From a checkpoint of a small transformer trained on Wikipedia: LayerNorm before each block, tied embeddings.
Each number is 500 + 50 x the weight over the matrix's rms, rounded and kept within 0 to 999. Layers, rows and columns count from 0. Numbers have three digits each.

# down: layer 17 MLP down (transposed), 384x96, rms 0.142, rows 16-75, columns 48-95
# up: layer 17 MLP up, 384x96, rms 0.139, rows 17-76, columns 48-95
down16:563449425460542542541517514506509477589480490548578480580538527479539508483450480501490410505469511443475482584593488553463523492570396507490459
up17:502522431514514551534493447456553507542417479536525422563450518520465496529567507598555489469526516581530508540505464424494450491580529506513525
down17:534460549592509492528581420454505452435530515498411436560639530445407581483461585518422501491551545476511443466509569570482548469484408488515449
up18:515568497503519499488564490550482397530482466543540482540518522510406472479580416540536427484521479544454489516527486491494428566533530528509443
down18:565492542534533465525466468527522536450506491523564518508457447532536548439589434458525491525557513506559481425506523552498498428517517517484542
up19:452516427386502447538570595520490436477476454570548599529550510516437458459464528535515479483502409594378488532542502508633509532595538578499494
down19:465490523497558492443507468549548490446575434462468490549504518461589630482557473562432517436454514507515389529455555483431564463425502498499540
up20:419499476512501610672572501422493412424560467465577530547488483619535502527571523549581379508379506467468525545538563505541433514513526578466464
down20:533504600421564438394482503381617624498619467488532518509456550520497499516595570440570470489499460639494560465506474412534505504418512457514450
up21:507395466491539497468495479362530441528483528529475580508493515464441533502519531494503500613466519571512555509554555445490478480554525464438498
down21:522495526571433433551549435519505516452548515490580497458471490525504518463497445527506523552566438470456471569482600504517428509501433508494452
up22:455467476504525509547564473533532585475432398443505556445553470499522522637526444570487531518368535530558510477574507423411525524548465481446450
down22:539504609478499449547500543403564436447636504540608502365514600463532531518453524527437526426495480520456397493403423518467470471471590494516603
up23:456521467483500537467489583578465545376551471442456520499497531531492526562526516506547484516395533531458450536543440509570491528517520480560466
down23:473548519522512507499464502465468527498430516522524530395495485474529527480530467437485547524472489482441383540558533521429489570511514460557514
up24:454509533533510571497487471479546451548554504525486509598496404504445544462544495544467529552552401509469570451573493508518467437466543525469418
down24:488512596484468532468480476469454428530520493492603461487506569485554518543406460484457508570454501480548506428496527498454456550487432529522600
up25:382368469462553539491484481386492545401624557495604442507555575506475512563492463536484473463519466490535467435557475507485531530535458498456547
down25:518513529448498562507484509544566541570399448567468464536447551491577565457579459567557508528378466477465513478453501537410506439531594508532508
up26:510520463461520549534512433407403527561556465450412532500601533568500568497493544540607427438544454534573491537477578523435373427563484517513475
down26:503525576402544495475561534509461542523412517470470412473472507506511520459430503513548471558524535545540663497535393499534528507545440457518501
up27:424500508492562516470496520362437605523475496534531444499418518478496486499475562560495474492522463657444491565490382491530472389547490492556379
down27:551501365506474604492507472467581495523523489432409472399517434532395526395547404472490530427460534506475379486544587550511510531416525507555436
up28:447552422461553480509427582463533447560510405502494501568479320472416588523429525503479427509394488570453518435491466432619562408520507529559429
down28:447515471572417517574515443449466520436503520476452440624498466545420535452477546497522473465567499472488501487475546532599575469500490528452434
up29:561463424497552528575496468501504493428518491467534497606582471632503567474548576463506470442471473467488542472549478539459438563478497600541512
down29:385485467386571513509599479489567474415425554513546559488441546447616584586414485514532568625484528492523568398514466440455429560416426557477495
up30:550478508466544512448501490512562504384547376416485461495478383584523499481579603553441462419508418491416482393545496503499506538522531526514509
down30:482501483613469528566599485518492572500498546512460534545407554549456497546386508512491505546435373522521461596471478484552602489469501495469505
up31:452417475429554372501555509604564506480543462350525474619512517454403557494516518542515495451492451508455591429506468486549538516550542563463414
down31:462513494445585508555529444450503509471574442554392506555567465451486541522488577487530523505458431444525535473443535551508439516528539477538493
up32:471520518520541562589515520467529421520475529441598452546558473491505464511576519581617483498539483492545467487525481435485476448486494478540493
down32:563483533490454454481563484497543503426423616566464505569508399487535516523457539504506402612604536545555559420494475470513554565491578484478442
up33:512495451495512551511450494503493576486522437485484523462562481462483541566509398499448478541474555561539507448501504501596475518535517536450524
down33:522515497513513428488540419448496473482502590523465520572428508528558540509485556544502515392538489482545522474524568551460423491488468474489520
up34:525421372502512421524568492608484548442497496450536486563636449462454387533421478516525499529358455459496497509461517535595412476478546530489403
down34:531540507511449529478487487476538498464579496505502515480515478476508460535507467473557476454569574557480534519456528447492426581495531479493489
up35:448485480410547457473475468480401429549497543480403489505510474493516477443424517531556523557442498497520452503499447499437508513552554538463520
down35:512556510458519556444539535537527567466484478559527413602494544476491540523522551512466497469468451495504502536557535493502463499496421501523511
up36:515352457601611580538564424503494549441493483526498504472565582497473499421497495504573481464458517518520548435542539589477458540578450541536514
down36:379493478500559463549507528619508554528581564471544415507566522420576535421475490455454513538475464547467526535463602498496421449561499413484492
up37:492458484561524454524422550445506512462488514480580535526590602405433509481448443568533435538449472527514534473534459519493439459568515516532469
down37:488496439469430502510512530527568502524513548501536477416505549476562502450480489473492549494458560555484525467527480536471462507475531509529454
up38:449482536498525463513482510521436462548460409499461465500472472531422474546418528476584469522530417549531611454437517445511462544500496498495481
down38:499456479584512539456481495434513479437493493473530516496542546496532543469500472557469539479480499481443429614583467564401529479520510480495531
up39:510501394552496508483464597496538468509496415505503540524518530539436461509532507497584439476485504466465494423494534388517456540544654589499556
down39:580544457548513505488496468486519496404560460470627566564491490394608511494458479484595511430486496563505431577472506503448419490540509545519519
up40:556560537514572458503497618511608496438425478404425361561552456533461514457447429548492483440497448546524505516518522503515406494474424504437489
down40:484415450546482443448491451502440465522510548506476508548549443480451478521424493552466542522461546523614459568459562514525522497532533544534320
up41:409506535422574532545519481488440561394543463515472462480605415549416623607469468558467469481482417520583516434547460363422479522493492595618530
down41:487517488525532476580572464470553506472539487508502482437455538518510456516484501532477533461451531460435526514558521466465495481430516486500603
up42:480427510545547450592427509453428441438477479501454581578461513589395492580439483537650500428462480560464482534506526480563483413494514554525519
down42:533402508501539501507542504567559515525492565520471462489477557450538427532511498563482488439546433416532464452470416465491543488414492488549457
up43:464403543466515516582464458520491563550505443406514421527484538553472467506597515533432459523550511475479565504496433507549439464552596489470538
down43:547535477539506501524501511555550495460469510553512466530491455470514479532399510490526492528475458519492462528468497506508541498521399473563510
up44:456519533526510556504448521490389517485483513578498530546650551550410528549433557582550470510499452466545474488504548454445526404486569491554443
down44:522429400370446502462508498512419481447544391449490478495531514471458569576490570546479538489492402518534457488439550486549460457614510553514503
up45:448506522420569502576618492497469590477437479463485491448623523432505517597424548516537481495434455540466419459538497464461494477432572610530485
down45:462512553414499457579481404467458488546557455565548501542486510500548487514548508466431513547547493532503530523475473480488511465434429491549568
up46:416482438374541554540437502549437435382568457445417573560464471500515438551514567582506522531522410550499428480469502543552450431540452584516445
down46:526461535433555537508525534490398495449505443424462502662390548520450446546521464467573518459556437525512516491550491446534467490461526575503440
up47:443503423499521659513451442519586622328431526537552519514524499481538434492478537563487478416521433551461519470614470455499529456585476562531428
down47:494529506540504463504481460655509465414419498521436523648500466473474527568503409474360470542538449479501536452415515463388614503514510466506483
up48:564411474436516476547487543535487571607427525496558499550581553464454522401442469461516495414390456549446523498541451385498460531525485540508485
down48:522421574509566537536376634505447504634465469506545501425442596529522565435492539470553451494551457507428459511469500487487455502522362417488491
up49:592453483563534498506445480393543528506416516478493456486624461503465473564505475523470405550413487491423548458549484477554500552451521602590523
down49:535484457493455523500541464517522551555559527488497416473444436502497498559560575461394517478461497546577497549528545433514561436550474498457609
up50:519502383495521571541493596493463472479489470496529537410538545559500495545497534476522503458489534555507502467574432543544435502442509506530404
down50:528522479487485494572445558484474513418491502497502506562495465511429530532513517651491461516442464511492456474462515465515573448532513461521522
up51:411458472580527481533428577489568469507617455441484524492586461492425533588496506483481479443468576563442495440664454564606404528441502551521473
down51:491460521533434473525494519466438476460519516435560467434562543437436488572487396473562527583466502503570547433457587649486474468510514409511423
up52:435511569531525490482493573537439507507582437444442522531541550568455412532483524523492460461387513469472514384518449496487457481527489547465450
down52:547500475510532579510452443447441506490507448413468473607505478544537452512546502434427458501528510422491490572429540569556512495470423526594526
up53:491470501522540486516438516429478455494583544515523433507505536519375481591437475541492442569468440546517525531508487388560445454535512517500461
down53:541517470580452492516448496508420451433475450471436543624494397462471499496528544495567495488467486560487521562435533541524457549507554526518485
up54:492481541568532540459496508563466514510526569525455551500512433565572528504561464509528509444507519588519517453580483497513431443535451531437462
down54:529482404518489577550545432487500520508510422458529502561535541478548477567466512498464509533426450586523528514430503458539537464536492501527551
up55:525453575502537528546551590436494475381475454507540523511517454550456495465520531477491520512514450451458500465508531500597528555594592558475569
down55:477521519491505431504420478470481501552562569461564494459453434434564447479550483522571477456536503479560505579538437488478519471479506512492406
up56:476442525541595542547468435452516510518496403549426537509497523501497558504503479492589474464489417517397461465514447551506467539489489584414493
down56:541581525460403506473522582487491540509515540499515517421539495527548452530541428446442521502578538549482510509410535519555459493513438378523496
up57:423437411548557448459521537537514558489542467395536532500549434578424454539458482611526445450529489492461480396488472580582470502591582567578510
down57:542527488490542399440421470461534509500579556479454536462433450505546433536493487490441476583524582517497447496541485515577581521519461553583505
up58:521504503447628428484560478481515521555561446424517470557581516533475493534403475552604431481369386562532501558507468536497436544570538520510440
down58:487490504492535561351587427445405600513522521486422546432464442384581552482463622484465474522546587549507555556457584459523417483508553515550503
up59:498493499443526519523504472515548494432511405550582441569518493501482461466571466519499522411469494567449431491545513535511494480554594519511551
down59:596497438521439479502494474483551485541528437345475610544490397492521566414495535571493545526464464464518579486431474509427420491506435411481488
up60:511497534473538466504477476534428487497587433570517504516541509505513456453542478461457440557472497492554507477451496502510519454490544516476447
down60:491442501582440473563492494456550517509493575467492513528492500485512500506492493619511515461493462507526497566472522491515535512519524479491575
up61:425509466434504445482517556432538472431528525428448511538481467524505485548501598522496458495494430592495534368593449526513402555481578586548479
down61:578425508484465497499416461558365468369427446428408559590454468495558611541528622599520450526518304470502364493400533526574470426532514565532491
up62:510491531501532516597550483429447481432453484362427531484512473508524549483473658517564421501466410473442513449486548530467456598552493487504477
down62:462510504501587499517500542531443556389506452530530471477484541636506465478509431514494558603495533378477511566507504517523496486404441414460593
up63:498512464474513562672502546514410485557517490483454451468507504437558551488468505513522559506506515557547531447533480482474427509585574578566534
down63:598478508462547596499461467429564548474515515483528522512560465528544440523541479549494442435441544486495461458481506440418538505415441401537558
up64:489538518443558605565516503439529472544472438534488399509562571518325461404410534532474469490538450530459525535514534520509544429550557553430514
down64:545541440476404473547376509506512456511476491415439551491482423507523419449518504555490488508476590501583551430463528503455552587457491518519504
up65:488487473488483456435517499455443580429444455491448601573573512509414566583508517566549546458500561534431411476522432386477504495537519583485499
down65:440469467455592450555461512461548489460541517533528527585498565598551545540454536535469563362500542446425442551404514448480565441567515459532488
up66:347515448491531570502499615443443431512481478479461530509441431448437473549574522440483496561383421609500535534504507435583416515554516582387547
down66:489441489559422502446469550501563468452590599545561509410550591500563519469519504388420397528526449533395479505488461515429412559476400504502467
up67:412437538450511546550403535468408536447491484547470458488472531531473518484513553611501494453562475525431557554475443474527522530688454497551515
down67:456563623570570580514393458491478553459499527465481484484460620514475408521517472519552439495398519496472504483551568552402440490503465494375514
up68:477500454448480472526442459536531524532461458407504504548484518611521429475474454540464511578451452581527445472607525447466495529567485556496497
down68:485527546447544555588541619447491492428494531460544458459528513481540537503548530431508456414507506427418468559438463583523461447462556473482481
up69:483528555426523548507560577433457468463621492455583493494483574474479524533501586523544509470434443515539603522551466440538449462596434543423462
down69:518410459511442517436569572411470637483439543551460533484509513456529517473484480415523609512467461427469475487543515466467424524539524458429440
up70:463504457552543489482479438446510479499550537413451447622507473510486423501503537514524420596551496487543528489438587540507504519495555508554482
down70:458425501504438444496423529537460507477489467446529464394494495555562502582506480558605524531481522450418529519544582463573473470497508496417540
up71:482404485487525458538415536468460513469509442459470577539562482524522547528432625553532521375516441536519557500601510527523461442552530435526463
down71:629538631531572476521501501516475434479454530549547483508546531465526461464539485512409483426551502488548401540439522538446456593522515432547531
up72:507483555516533451507552597553443461535470463482498500495589522557416549523493547486482521413445435458477526499480530463551377513504456541512448
down72:492405437533450541449452515438522437568455468517517507487453522532514512371514542472511449551617513472436531501535514510530460433569490526582575
up73:449475569521563540581630509523511566530469453525496449523561446469468461582489536527557548502466414538459544382460450495510455539541519592530457
down73:505497457474576562466383587549453413568514418571501519647473560409422461465462650498422497454500488545580399445480409482529547519396472490463581
up74:492500483502488503491420527392485458400552489508364482597515518455475516533490507475457488504492518548533459496583505481520518420480539514486432
down74:486485512540542514533472436528501521435473553468539546481455437476389446471521522480477475482470545472507529540531484465526414402508474411442603
up75:463522444536549476521521554418515371489487438440531576488546595466369477540539553504565411518441535540499501485537476510510491461493500527545553
down75:536468524508496521423538491578402554547543462498591362446531620479407552490563524513454500491503416447373497529493545555392523422574321456487514
up76:544519416445526445540466475554566502469445502481456483581568458499472438510463469610507497522507410481493569488489423440557483444535509528457533